config.yaml
d_model: 384
head_dim: 32
vocab_size: 8192
activation: "swiglu"
norm_place: "pre"
rope_base: 10000.0
tie_embeddings: false
beta1: 0.95
lr_head: 0.00387
schedule: "wsd"
decay_fraction: 0.785
decay_shape: "linear"
batch_tokens: 65536
train_tokens: 715000000
Each number is 128 + 32 x the weight over its row's rms, rounded and kept within 0 to 255. Layers, rows and columns count from 0. The size above them is the row's rms in percent of the matrix's.

# layer 9 attention value, 192x384, rms 0.0968, rows 141-158, columns 256-383
size [ 99 102  96 105  99 101 105 104 100 104 101 103 106 103 100  97 106 100]
[[142  82 175 179 156 166 125  69 128 157 114 164 149 127 118 126 178  89 174 108 134 144 152  98 116 159 215 109 126  95 190  99 151 128 169 137 157 133  98 151 176 131 174 169 119 125  49  99 134 123 197 129 150 132 156 100 123 124 136 136  90 140  24 114 124 131 153 126 149 134 145 163  97  66 131 143 152 147  96 109  98 147 125 107 164 143 125 140 100  71 129  66 124 156 103 162 143  93 141 141 160 149 130 171 103 179 153 151 111  55 152 111  88 149 175 166 138 130 162 161 112 117  95 102 187 136 113  91]
 [136 119 143 155  51 118 169 108 142 134 125  78 163 167 135 180 135 130 146 143 123 143 117  85 125 132  92  87 159 132 147 147  94 139 152  80  95 186 156 135  83 126  91 122  96 105  90 141  71  96 101 146 174 121 147 101 114 133 163  84 148 107 142  96 149 130 144 139 161 145 156  90 147  98  82 145 134  48 232 134 107 154 117 150 172  90 141 150 133 155  91 143 107 130 158 160 117 134 158  19 175 100 168  85 146 111 143 103 166 138 119 112 142  99 146 174 144 103 151 106 109 112 124  98  83  50 146 145]
 [202 175 138  79 144 156  92 116 142 113  96 116 150 155  96 106 140 157 179 135 107  64 155 180 167 126 109 113 121 105 149 100  76 117  69 160 183  78  92 157 113 151 205 147 118 105 158 191 196 188 133  67 120 148 180 142 144  98 160 132 146 105 152 134 151 108 104 137 154  79 111 130 137 149  94 114 126  95  91  80  71 127 113 174 130 166 131 197 125 154 129 140 166 151 197 169 119  95 162 122 133  90  96 107 113 103 100 165 145 132 110 118 162 104 150  49 136 132  90 110 109 145 118 113  96 128 159 173]
 [110 153  96 114 164 150 119 150 132  71 179 144 159  63  65 182 125 115 115  78 105 110 119 147 125  56 103 170 147  72 148 108 134  80 176 171 135 138 126 137 110 144 121 126  61  49 117 145 160 116 133 177 221 146 160 108 178 136  89 135 164 147 163 159 124  89 157 133 122 101 112  81 135 124 170  80  83 129 162 121 179 208 152 159  86 133  92 156 134 171 122 114 180  69  34 173 121  96  55 139 142 169 118 176 112 117 107 133 112 166 105 137 160 208 123 147 134 147 117 148 103 179 112  96 101 101 147 102]
 [133 173 100 119 118 141 172 133 124 148  82 181 152 103 143  99 102 103 108 156 101 132 148 150 109 137  83 161 178  77 111 138  83 149 152 166  85 114 182 120 128 124 176  98 132 190 133  87  72 116 187 109 139 125  92 168 196  89 103  80 140 166 122 183 123 164  85 160 164 136  85  73 171 130 163 106 141 158 150 133  92 171 181 127 115 166 119 142 108 133 217 103 118 136 120 105 122 131  69 160  77  69 114 165 171 133  59 103  98  81 159 139 135  90 156 136 106 105 134 123 117 136 141 112 133  92 158 202]
 [143 105 137 152 110  97 156 113 122 117 109 223 151 148 143 192  96 129 122 163 113 156  96 118 126 127  91 165  74 167  87 160 109 122 221 118 106 146 150 124 120 152 138 101 133 111 100 146 159 165 101 117 144 146 124 151 136 192 119 106 131 185 105  95 115 100 129 111 136 134 121 103 183 111  82 146 169 143  75 100 111 116 181  82 167 107 112  95 117 137 147 115 115 104 152 134  97 141 194 122 113 132 176 160  94 138 118  88 106 148 112 130 153 182 125  83 118 142 108 131 167 124 169  92 155 137 109 153]
 [124 219 132  99 149 114  90 126  77 173 143 117 154 132 168 109 147 131  94 187 134 102 173 111 117 139 156 110 150 119 106 136 111 129 170  74 130 124 163 167 134 123 136  94 130 142 131 110 155 142  15 150 106  62 102 163  72  95 142 103 121 102 100  87 117 129 120 177 118  72  89 150 129 126 117 132 120 172 131  96  80 152 114 143 153  99 144 112 151 120 114 137 129 130 151 108 101 161 150 118  65 135 104  75 166  97  76 114 108 137 128 156 126 125 105  85 129 127  75 121 151 199 195  80 133 113 114 118]
 [133 117 101 162 121 152  60  62 146 115 179 170 117 126 115 117 120 108 113 138 113  87 115 144  87 136 151 115 127 166  85 121 173 170 120 163 140  79 104 178 154 189 123 130 163 104 140 224  85 107 188  80 154 136 147 166 118 155 129 159 113 128  93 105 122  94  76 105 179 142 156  74 152 158 176 122 150  44 167 157 162 112 104 145 103  88  94 163 115  93 143 110 108 148 180 165 151 157 151 179 114 120 101 137  80  85 118 132 158 119 121 166  87 132 113 141 168  93 157 139  61  86 109 162 128  94 140 146]
 [120 144 103 106 174 170 104 106  80 141 144 203 104 175 145 178 159  73 178 140 152 138 121 116 126 159  99 171 133 177 114 172 122 101 110 146 144 131 142 123 137  75  98 111 125 145 147 127 173 101 106 211  90 140 142 162 144 148 111 111 123 150  94 107 140  69 110 138 135 100 103 155 133  99 117 108 126  88 135 109 101  94 114 116 137  86 137 165 111 158 128 149 142 134  99 172 143 117 125 121 114  88 114 157 145  94 168 100  89 138 141 156 157 147 189 116 122  97 136 112 107 127 114 168 166  73 147  72]
 [176 146 115 127  90 112 128 159 100 211 104 139  99 124 135 118 173 135 132 119 185 126 111 113 131 132 111 100 148 127 135 129  82 165 107 160 139 195 140 114 105 170 127 132  89 130 175 110 143 174 157  93  95 151 113 182 167 103  91 122 166 126 137 161  89  46 162  37 121 113 105 133 129 172 141 116 103 129 136 182 156 176 164 144 126 158 114  99  90 141 118 118 122 125 101 106 139  99 106 175 150 131 133 140 145 148 216 126 155 160 133 151 110  82 110 170 143  99 168 158 113 137 149 139 121  84 146 109]
 [109 197 142 110 186 124 191 188 163 139 147  99 119 163  83 133 108 178 131 107 176 100 135 158 114  85 145 111 158  80 142  93 148  81 119 135 131 124 129  91  99  94  87 159 105 181  89 170  87  76 104 183 177 122 141 104 166 116  64  76  90 188 182  65 180 142 147 180 152 109  96  82 134 152 142 124 106 161 153 116 148 131 128 140 138 138 150 103 197  69 165  85 147 145 101 125 127 126 155 114  92 148 153 102 109 121 101 138 124 141 139 132  98 192 149  88 102 125 128 156 141 110 151 158 122 142 214 152]
 [ 79 133 123 150 105 129 128 156 169 102  99 170 133 139 142 130 118 177 123  57 151  81  79 149 158 160 142 167 104 143 123 154 154 116 161 135 157  68 137 130  94 117 130 161  86 191 180 117 111 145 140 133 112  82 162 130  46  88 123 161 134  86 150 141  80 112 108 132 122 168 154  58 151 138 138 127 148 146 142 134 127  75  80  84  60 132 132 176 144 100 122  80  92 155  69 115 114 119 155 138 107 222  81 136 176 162 103 166 112 167 136 116  96 169 120 139 163 100 201 107 164 147  88 142 115 151 145 111]
 [138 144 115 132 140 132 135 102 121 169 158  88 110  94 107 103  93 141  67 129  71 152 134 112 118  76 114 141 175 173 102  85 144 116  94 137 160 210 157  37 130 159  77 165  82 123 161  62 173 133 166  91 168 117 131 138 123 170  68 140 161  99 149 102 102 109 106 121 204 145  99 131 136 229 147 124 152 117 122 146  76 119 150 124 132  72 136  77 111 158 101 168 147 115 137 109  97 156 112 124 137 122 104 146 122 161 100 145 154 143 140 110 142 131  82 131  92 172  98 120 106 117 153 163  92 167 142 176]
 [ 60 124 150 144 107 179 109  75 133 170 136 124 142 120 145 180 139 208 129 114 156 141  79 133 168 147 130  87 170 164 128 162 117 118  98 134 131 162  98 159 127 113  92  86  97 107 108 121  84  85 140 180 131 159 157 155 150  43 102  88 151 129 140  72 175  93 105 150 153 125  65 188 147  86 142 104 162  99 191 124  45  99 105 152  59 104 129  64 132 170 143 113 139  66 147  92  79 123 102 124 177 105 175 152 133 159 137 142 103 110  98  92 189 126 142  74 120 127 141  90 161  92 105 145 174 144 112 144]
 [ 83  97 115 139 139 110 172  95 152 165 143 118 119 123 154 133 150 143 130 140 178 122 103  75 109  91 131 106 122 172 110 116 141 142 167 157 145  83 133 148 107 160 121  90 116 149 147 134  48 167 153  59 144 128 125 138 158  84 111 163 134 213  99 125 130 177 133 151  78 106 157  62 161 139 165 149 184 115 173 100 113 137  76 166  94 165 103 114 106 119 102  84 157 153 123 113  51 150  92 116  60 121 161 166 178 124 132 142 107 127 100 105 161  82  91 143 175 125 144 145 123  91 117 107 128 129 119 101]
 [133 149 135 162 140 119 154 130 147 101 155 135 100  90  94 157 168  93 114  96 137 119 125 134 128 105 151 161 169 103 121 181  87 163 119 132 106 171  78 119 177 169 136 157 129 156 145 110 122 142 138 113 132 111 200 159 153 130 172 131 150 130  78  88 164 171 129  79  85 167 131 131 161 138  71  81 157 112  65 192 161 108  87 170 145 180 163 153 101  93 136 124  98 180  95 127 138 159 122 168  28 134 128 134  99  82 168 124  98 126 164 176 112  88 195 100 101 129 139 234 109  66  74 134 184 167 147 116]
 [113 141 123 145 167 132 105 104 105 186 149 110 145 115 174 143 154 203  86 188 146  76 141 129 127 121 128 172 132 121  74  98 102  93 126 178 128 104  81 111  50 104 157 172  69 104  85 166 140 116 159  91 170 151 133 130 135 101 165 117 174  94 123 152 122 107  88 117 142 142 146 124 192 169 155 166 142 122  79 184 139 109 101 141 146 115 156  93 158 129  76  65  77 153 134 143 141  97 158  68 128 126 162 136 119 121  95 127  80  70 173 121 180 151  89 112 135 125  98 121 200 103 128 138  60 139 112 152]
 [179 139  92  80 142  98 154 115 117 151  84  79 109  61  92 130 148 153 149 151 114  64  71 115 132 126  96 134 112 160  87 178  98 121 164 134 122  98  42  90 146 106 107  70 102 127 137  65 132 106 155 141 131 129 136  96 113  95  77 134 104  81 125 172  98  85 188 110 114 148 121 150 107 185 103 104 109  93  83 103 190 112  93 138 178 149 101 161 150 105 159 130  69 209  82  75 109 166  89 139 157 145  80 141 150 143 140 151 165 141 141 110 172 156 150 125  94  96 106 110 162 165 132 174  98 114 158 122]]
# layer 9 attention output (transposed), 384x384, rms 0.128, rows 269-286,301-318, columns 256-383
size [103 107 101 107 101 111 104 111 102 108 106 109 111 111 101 103 105  98 105 104 106 109 100 105 109 106 107 108 105 104 106 104 106 104 109 106]
[[113 143 148  98  52  87 181 157 105 120 121 198 168 149 152  88 100  73 105 164  99 101 111 159 111 116 143 153 168 165 112  81 116  51  75  93 131 147 136 140 102 150 153 190  98 133 165 131  89 131  71 147 152 115 122 189 150  89 110 107 134  66  98  98 138 102 145  98 144 172 102 120 159 134 115 164 125 159 143 151  93 132 137 130 126 150 135 119 128 139 131 121  82 156 150 142 144 145  96 151 143 101 175  88 115 149 198 144 124 107 117 180 115 112 139 126 132 117 152 152 131 143 157 141 163 101 122 166]
 [103  63 143 163 101 122 114 131 103 149  92 102 127 139  88 126 164 143 126 156 109 194 162 124 123 152 169 145 140 125  79 146 146  68 153 139 156 103  80  86 157 147 135  93 107 111 106 132 221 143  71  79 142  76 110 193 147 143  91 136 104  96 118 141  79  99 124  85  80 130 108 147 137 146 165 135  96 192 135 128 211 110  84 144  73  75 178 141 173 104 134 186 130  94  77 116 186 145  68 106  95 113 110 148 140  90 145 127 147 135 112 123  95 126 143 195 141 127 120 160  79 144 129 139 107 176 149 118]
 [100  38 147  86 101 163 117 187 129 133 125 149  95 146 161 100 107 179  82 123 185 157 107  80  87  73 150 155  46  99 159  84 205 111 176 182 134 156 217 119 129 149 131 112 128 191 110 108  84 112 171 192 118  85 177 135 153 136 148 139  80 115 181 153 132  82 172 113 120 148 137  88  61 161 106 124 116  97 120 130 124 157 103  95  34 127 105 118 165 140 108 141  75  21  87 149  83 153 140 109  95 150 182  93  97 196  75 149 139  88 130 122 119  66  97 164 111 149 101 181 106  81 124 111 192 127 124 122]
 [117 124 126 127 156 112 126  92  97 111 132  78  66 141 129 103 137 172 148 131 121 130 149 107 123  91 157 110 110 102 173 146 158 106 144 194 102 168 124  85 117 105 139  68 131 159 124 125  30 182 104 133 147 115 130 132  72 109 128 107 104 158 134 115 104 144 136 168  90 122 168 173  29 139 129 118 146 145 138 194  52 116 121 156 168 161  85 161 127 138  98  92  93 103 123  99 135 157 185  99 113 107 113  83 148 200 173 121 123 111 106  95  70  99  49 143 113 101 172 103  89 155 125 181 125  75 114 108]
 [118 111 103 202 126 119 151  61 134 126 114  50  70 129 111 107 113 121 106  95 144 138 136 116  75 185 123 145 129 183 157 149  96 138 179 176 116 134 111 109 131 118 119 109 132  85  57 151  76 109 116 109 117 101  97 110 116 126 146 213 139 114 140 115 198 134 175 196 137 148  95 148 204 109 132 129 149  99 108 105  82 167 131 126 141  35 136 156 158  58  96 135 126 156 166 123 175 115 138 127 124 164 147 107 112 111 177 176 156 148 107 120 181 139 112 116 150 106 192 127  95 179 113 172 127 136 120 113]
 [ 67 146 124  97 103 124 114 103 157 141  94 145 130 122 106 116 150 127 115  96 164 105 174 156 145 102 112 169  95 152 121 176 183   8 114 154  97 121 144 123  63  97  97  98  97 113 102 192  76 162 172 211 127 105 170  99 155 129  98 134 135  93  84 214 132  85 121 153 166 154 138 114 100 177 137 157  86  89 174 110 152 123 135 140 202 148 119 164 153 139 111 121 202 126 141 101 107 113 180 129 148 149 123 101  68 159 113 162 114 120 154 116 161  83 157  87 124 159 126 125 145 135  55 108 140 116 195 130]
 [125  96 137 118 151 135 140 119 154  92 138 134  90 158  88 142 148  88 123  86 162 149 119 142 141 167 174 128 125 152  95 123 166  86  50 191 135 116 185  78 135 112 104 122  73 106 136 102 149 129 140 112 185 121 180 154 193 145  80  95 136 154 114 124 110 141 175  96 120  96  73 126  95 147 137  99 119 116 121 162 175 152 147 117 122 141 114 149 156 103 125 142 136 168 135 114 106  98  90 130 159 184 133 104 145 115 152 132  84 156 157 153 103 125 167 163  93  84 128 120  72 103 106  90 108 161  83 113]
 [108  82  60  70 145  86 124  74 130 114  93 134 143 142 165 107 152 144 140 153 147 103 122 118  93 204 141 101 124  74 190 124 152 255 149 117 130 129  85 138 111  55 171  85 144 105 107  50 142 159 108 179  85 110 165 120  63 167 127 132 130  82  97 102 148 155 145 106 171 125  90 171 135 136 128 120 146 145 134 120 109 186 151 181 123 137  98 168 100 110 137 134  84  93  87 168 127 107 102 118 118 122 145  85 112 132 205 121 133 152 109 142 150 107 162 132 139 163 132 131 113 100 133 138 103  90 148 115]
 [108 121 120 116 141 122 143 135 109 135 139 111 154 185 119 172 157 141 141 111 119  92 100 112  84 103 129 158 119 145 184 156 191  50 130 195  89 139 132 165  82 162 121 162  88 124 155 115  73 113 180 123 113  82 141  48 119 197 158 128 157 158 102  95 102 134 175 110 135 165 104 185 153 127  75 133 112 107  83 129 142 132 137 161  95  52 123 151 113 104 145  87 195 106 170 161 115  84  82 149 167 121 105 211 129 129 127  50 135 156 140 152  67 123 239 167 113 135 130  98 113 156 155 133 157 141 120 122]
 [130 157 114 115 116 124  93 152  84 116  95 127 143 115 135 142  59 151  92 142  53 114  79 148  99  71 161  91 171 161 133 118 156 173 160 137 102 182 151 206 154 179 147 137 149 186 102 133 170 126 105 124 146 174  47 148 138 135 149 135 110 181 120  93 166 126 120 103 107 143 142 170  83 139 146 105 104 166 157 163 160 135 137 119 134  99 113 125 147 147  83 157  96 103 130 155 106 122 162 158 127 119 140 157  80  84 168 108  91 114 127 119 147 142  93 135 140 118  46 103 119 170 153 138 131 117 115 162]
 [116 120 150  80 137 142 100 142 111 155 118 124  92 142 111 179 159 120 137 132 164 141 156 109 134  83  49 137 114 119  91 102 138 127  81 165 213 123  67 131 104  89 158 109 113 179 160 110 159 148 131 112 157 171 138 110  70 139 144 107 117 100 169  62  84 172  86 142 126 147 149 155 145 117 139 114 157 124 135 145  77 159 157 157 130 119  67 131 172 137 110 197 171 125 147 172 163  91 118 104 136 100 159 136 200  75  91 186 118 174 162 115 185 109 158  77 136 140 178 161 109 107  87 106 162 145 110  76]
 [ 94 125 118 130 112 163 158 138  96 148 128  78 148 108  74 161 129  98 165  91  90 116 153  80 160 135 139  89 137 159 134  54 115  97  98  99 121 141 114 124 160 105  90 133 136 170 118 147 225 143 126  94  89 156 116  88 104 149  67 117 120  91 106  92 129 202 157  96 145 133 134 144 143 122 109 101 132  74 134 164 150 192 194 129 134 162 110 141 115 184 162 176 138 201 105 137 141 109 122 124 148 127 103 190 123 130 117 121 132 136 162 114 111 126  77  94 132 145 138 144 103 136 139 119 116  99 159 161]
 [131  95 147 121 138 177 159  92 174 122 109  99 132 117 150  77 116 125 139  85  90 135 138 126  63 150 163 134  87 121  93 127 133  70 108 162 130 122 144 149 140 131 103 119 135 119 145  94  98 139  92 105  50 209  54 132  53 166 131 217 115 154 141 134 102 180 114  81 114 126 139 125 131 166  59 113 154 106  71 175 143 140 159 125 134 187 127 117 123 146 110  96 104  98 149 153 124  97 160 102 160 130 141  91  91  86  64 200 147 205 165 126 141 116  89 155 213  90 137 170 102 172 155 104 130 108 116 166]
 [165 113 128 152 137 147  84 163  83  99 128 117 115  67 176 102 159  95 170 127 141 183 123 113  90 140  30 133 135  97  92  96  84 128 137 169  85 118  89 171  79 192 162 127  87 175 169 126 127  88 124 131 105 182 141  68 157 101 135 141 106 116 152 173  96 160 194 101 150 112 108 141  94 154 174 156 144  49 134 149  95 135 116 106 123 106 130 140 179 153 140  61  73 152 117 137 185  72 156 104 103 114 122 115 119 108 149 113 136 102 142 130 182 188  94 168 148  98 140 186 142 125  88 137 133 137 110 122]
 [106 175 141  78 156  98 144 129 150 101 144  92  83 121 132 120 126  78 127 122 110  88 104 127 185 154 115  58 122 183  90  87 142 164 100 148 181  95 165  75 128 113 110 168 120  80 116  93 137 132 130 120 149 128 145 167 146 119  68 103  99 117 151 164 145 118 128  95 202 181 107 130 119 157 161 117 136 157 128 133 156 154 111 173 157 116 164  71 140  94 136 144 157 147 150 101 144 157 192 149 169 100 101 156 139 127 143  97 151 166 125 184 121 102 119 177 182 110 144 167 166 202 127 150 121 134 132  85]
 [189  89 139  86 155 144 117 109 194 143 139  76 164 113  32 129 181 131 117  95  77 128 159 130  46 121 129 164 129 133 146 101  95 150 185 170 101 125 146  93 166  98  93 138 144 146 170 152 117  75 160 164  92 100  97 175 131 141 157 197 113  96 155 139 105  99 135 129 137 161 133 138  88 104  93 143 130 150 122  74 123 155 136  85 115 134 110  96 152 144  82 144 134 135 124 150  53  86 152 141 124  75 114 127  85 115 194 123 160 112 134 172 117 207 164 167 101 134 111  72 138 136 157  89 103 126 100 104]
 [156 106 144 188  89 154 144 197 110 157 102 123  95 153 155 111 137 173 145  56 123 143  78 185 105 115 160 129 139  96  65 107 133 117 176 179 131 108 139 109 132 131  95 109 165 162 162  94  83 131  86 114 129 132 168  97 112  93 101  92 155 162 205 222 160 118 159  80 176 117 143  83  86 174 171 121  94  86 198 183 154  84 119 145 131 117 140 119  91 154 107 156 178 185 130 139 175 155 198 134 182 151 126 110 121 119 142 182 142 102 127 140 120  58 119 154  98 130 134 110 155 133 195 104  85 123  76 116]
 [175 164 151 125 112 134 134 181 121 109 118 106 102 202 154 138 108 175 125 124 196 215  95 120 118  86 162  94 141 118 130 103 178  64 144 136 120  82 150 102 153 155 165  81 110 156 123 185 120 134 103 117 105 111  97 160  81  95 129 231 102 199 159 120 131 171 116 110 109 102 158 117 167  77 171 114 104 101 121 123 155 154  87 129  74  75 149 138 131 126 123 149  85 175  89 128 144  77 171 108 106 176 105 148 125 160 115 101 103 157 104 159  91  97 113 170 150 126 151 102 169 108 145  83 110 120 121 131]
 [156 144 185 116 139 139 114 145 107 170 135  70 176 157 113 160 190 131 112  97 129  93  88 183 141 148 131 107 112 174 161 133 156 121  89  98 145 154  63  78 179 144  90 151 207 123 138 181 173  72 103 114  84 151 109 120 161  93 117 108 184 123 172 170 113 101  48 138 152 198 164 127 148 126 132 120 149 115 110 144 134 143 196 126 174 115 135 120 143 105  87 162  84 152 118 105  58 123 198 118 115 166  99 142 155 118 117  85 110 145 100  84 140 141 117 149 108 125  94 139 118 108 135 146 111 133 124 134]
 [144 182 111 123 168 124 192 111 115  84 144 139 115 161 126  97 184 140 144  99 177 119  84 132 183 139 130 104 153 146 113  83 141 153 131 142 194  75 120 177 100 155 206 174 143 121  77  82 142 163 154 115 133 120 154 130  91  92 131 124 168  92 116  87 128 117 139 111 184 148 129 158 109  83 144 157 139 141 100 127 109  88 123 121 133 190 147 174  79 146 202 125 199 171 159 164 113  88  80  84 129 157 127 147  91 161 103 183 163 114 164  76 135 120  98  58  85 135 105 109 168 122 178 134 129  72 191 111]
 [ 81 169  56 114 155 137 175  99 148 133 164 119 119  90  87 131 163 113 101 110  81 159 124 174 133 136 109  51 115 117 192 156 149 223 155 111 135  96  87 176  81 139 121 140 163 103 150 176 149 141  96 155 110 161 104 116 105 127 103 164 120 114 122 124  94 159  77 100 175 121 115 156 120 179  64 143  81 196 128 108 130  97 177 158 135 141 218 108 113 115 178 118 125 126 144 143 155 155 123 149 136 185 106 161 162 128 105  85 138  84 108 188 123 103 145  78 131  94  98  82  89 127 131  93  90 123 122 133]
 [ 76 125 112 169 117 120 134 171 135 143 142 135 134 142 164 181 142 117 128 144 141 140 113 189  89 146 101 117 149  97 134 190 102  59 158 138 163 102 101 159 116  89 159 148 148 108 136 154 146 117 175 178 119 120 123 176 128  90 146 144  98  91 127 152 133  83 133 100 160 132 118 124 183 133 112 137  77  81 145  92 148  96 131  80 165 147 160  87 166 200 167 162  88 165 107 112  70 130  69 137 157 150  93 121 140 106 167 129 153 156 137 137 127 168 149  98  81 111 137 115  82 162 147  83 106 134 126 189]
 [101 125  92 108 107 116 137 154 120 153 100 176 156 110  74  85  92 161 114 166 120  99 171 120  83 131 165  84 126 136 165 115 164  81 125  94 128 137 126  85 138 156 111  74 161 150 138 162 104 158 142 145  82  84 112 124 112 129 159 142 132 119 113  81 123 132 109 167 131 112 118 128 155 146 135 143 119 134 134 103 153 155 139 135 106 136 151  79 149 142 173 110 116 103 129  83 147  71  98 138 103 108 100 121 129 108 125 105 161 119  84 143 156 122 141 123  92 150 101 136 107 142  90 130 115  85  98 141]
 [ 70  82 165 113 162 159 165 127 144 164  92 163  95 153 171 121  74  98 139 135 125 165  97 100 165  82 168 127 162 107 120 104 169 213 130 119 128 165 130 132 174 175  81 111 118 140 183  78 139 124 114 121 129 190  77  97 117 118  91 148 144 157  97  66 129 128 100 101 114 202  97 108 143 135 132 183 168 135  45 134 129 124 152 131 115 117 103 113 106 126 136  87 156 127 142 164 111 151 156 178 124 176 137 166 124  70 148 160 111  74 151 128 157 123 102 211 131 190 143 136  84 165  97 151  84 141 111  79]
 [132 144 102 136 103 155 154 107 141 160  83  83 160  74 123 133  40 114 127  91  72 138 179 105 185  97 106 155 117 111 115 115 132 101 157 152 113 101 105 168 105  96  58 127 120 198 103  77 143 133 101 140 173 129 123 189 183 123 116 132  93 127 126 134 142 206 125 127 189 118 118 128 163 150 140 124 140 159 184 101 127 150 105  87 134 104 108  62 108 182 113 142  80  83 141  96  91  88 115 107 109 109  59  94 215 124 157 207 168 137 210 158 154 144  96 159 161 106 172 181 164 109 110 133 138 162  73 136]
 [147 183 133 109 160 105 125 136 126 104  46  93 119 151 147 141 149  95 104 132  85 135 110 120 126 105 154 139  60 164  93 125 188 108 135 126  83  86 103  89 126 105  79 117 101 161 121 107 151 137 179  94 134 191  54 116 163 119  95 136 139 169 177 122 109 146 114 107 151 183 154 123 103 128 186 115 132  92 114 174 140 131 125 124  75 126 122 100 147  97 100 158 124 171 163 133 107 136 132 133 175 163 130 172 148  85 119  69 106 132 194  80 124  78  84  85 141  99 166  87 159 108 117 210 201 144 138 184]
 [154 165  84 134 119 105  87  73 167  86  53 140 121 121 180 129  85 127 135 139  67 176 127 162 108 197 135 124  96 106 107 151  99 129 175  97  81 101 136 129 126 124 133 107 136 161 198 136 143  91 106 106 127  97  81 157 171  42  88 106 147 145 125 156 153  83 121 154 180 125 158 129 113 148 189 102 188 122 154 121 107 142 116 106 161 133 100 107  92 110 108 148  52 115 103 143 161 170 140 175 138 125 175 105  81  78 148  95  86 108 150 105 121 142  77 186 162  99 156 135 151  89 122 146 151 143 144 200]
 [158 123 145 127  44 151  93 100 117 159  85 176 173 139 101 101 190  86 143 138 163 118 162 120 151 155 155 134  73 149 145 141 149  67  98 129 130 107 130 101  92 134 223  96 100 166 133 132  85  75  72 165 127  71 159  99 113 137 142 141  80  69 164 117 131 159 124 108 129 142 141  33 133 149  87 144 146 102  97  84 120 126 121  92  64 113 121  94 128 118 241 101 117  93  87 142 118  98 131  99 167  83 170  67 112  64  55 146 191 114 101 149 174 142 150 143 149 168 155  92 100 144 111 115 151 128 161 137]
 [114 121  85 174 122  71 186 104 102 148 141 162 155 105 220 114 126 142  99 110 136 126 151 127 115 138 139 163 123 154 109  87 128 125 154  64  70 149 195 130 165 179  99 124 123 142 129 186  95 128 117 202  86 147 147 142 121  62 127 126 141  79 113  83 151 110 150 136 111 121 135 131 153 108 157  75  18 127 113 138 191 133 115 139 157 135 150 152 146 188 107  97 134  82 194 138 126 158 102 105 110 161 118 107 117  87 148  83 103  81 126 128 124 155  98 113 139 166 166 160  91 147 180 125 163 122 137 181]
 [152 144 141  60 109 124 156 161 173 117 147 161 102 120 107 116  52 156 179 113 154 139 135 129 188 106  95 142 127 132 101  74 116 159 188 125 173  75 155 115 128 164 163 167  96 124 180 148 101  99 176 147 142 114  96  71  94 181 137 117 136 131 160 103 153 119 150 112 119 103  89 127  65  96  76 147 158 102 149  98 143 118  96  91 162  50 161 147 136 120  91 128 113  52 160 104 119  93 121 135  97 111 120 128 131 135 116  82 171 116 134 103 166 111 200 109 102 195 121 136 152  75 119 164 159 172 147 160]
 [112  79  96 116 100 111 108 181 114 123 135 136 132  95 140 179 129 122 122 122 120 137 104 118 111 133  51 110 138 129 102 186 111 170 111 134 132  46  50 152 118 147 171  93 194 114  64 149 146 137 198 143 184 214 137 111 121 147 108 120  83 107 140 200 158 113 132 186 121 170 146 116 138 115 127 150 130  87 109  99 112  75 119  53 122 142 146 108 111 120 151 116 188 108  97 130  93 156 112  86 103 108  99 117 129 120  64  95 119  84  56 167 103  96  88 158 102 100 171  52 183 151 161 133 137 145 111 121]
 [136 174  94 139 102 129 156  89 114 135 122 106 108 164 134  66 191 143 205 110 105  92  77 156 164  40 145 164 180 108 164 128 153  92 133 127 188 129 149 140 107 153 101 154 151 106  96 121  87  68 135 100 104  96 122 159 148  97 142 140 119 113 106 109 135 128 126 153 158 124 184 171 159 155  96 187 131 115 136 165 153 141 114 145 135 188 155 134 100 115 202 138 144 144  77 148  82  47 122 112 116 134  93 134 115 140 127 162 128 193 164 115 166 101 144 193  96 151 133 129 115 102 188 128  87 114 124 138]
 [134 132 141 126 132 128 182  81 131 110 105 135 122 128 140 125 104 124 116 135 181 129  93 179 149 142 195 121  97 105 164 114 124  72 133 189  91 100 111  84  99 132 105 119 127 133 135 165 151 116  99 180 119 146 169 163 151 173 125 173  98 102 122 151 104 159 127 110 122 162  80 120 160 134 164 174 147 133 139  99 121 130 147 112 136 162 110 161 128 181 132  65  79 118 147  68 149 190 132 113 192  96 236  96  82  72 131 107 173 147  60 143 134 133 133 113 105 110 148 145 126 128 161  94  81 136 143 115]
 [ 73 144 167 146 111  88 112 153 138 170 122 150 148 147 136 131  89 188 155 143 197 130 146 140 135  83 191  92 136 138 129  83 152 138  79 152 112  87  76 159 137 144 132  87 182 157  97 167 152 135 124  82 188  90 182  66 101 150 135 122 128 177 115 136 113 139 186 177 158  81 130 153 169 135 125 146 169  68 122 110 123 130  72 152 120  76  61 139 169 149 168  96  31 177 144 117 165 140 169 203 102 199 112 127 153 117 134 100 137 121 148 132 109 173 138  81 140 141 139 146  80 127  77 159 155 126  88 156]
 [146 201 134  50 152 154 124 146 131 137 153 110 126 111 126 142 118 118 116 133 130  99 128 135 114 137 129 145 127 113 146  91 151  98  92 102 123 128 129 106  87 141 147 134 149  87 117 103 152 177 125 117 155 135 106 127 147 140 177 143 123  80  99 128  90 137 107 212 166 144 153 150  77 158 131 223  74 164 134 115 185 141 173 146 151  77  88 155 130  96 110 117 137 139 166 153  44 148  95  84  98 183 172 136 155  93 156  68 134 106 157 118 100 168 115 168 126 135 144 121 130 145 139 104 110 130 130 119]
 [163  79 160 128  82 109  89  98 168 146 165 154 169 121 140 117 200 133 136 105 105  65 122 154 123  95 112  99 145 113 164 162 162  90  93 103 132 136  85 125 190 124  94 143 137 133 148  89 150  51  94  48 104 132 150 169 137 159 181  62 140 114 106 165 140 180 153 126 182 118 129 148 124  69 122 145  86  99 160 149 133 107 116  78  69 131  77 124  94  86 111 146 123 173 155 165 173 157 114 126 155  67  73 107 108 127 108  96 133 157 106 149  95 131 157 107 135  64 162 139 123 117 105  86  92 157 141  71]]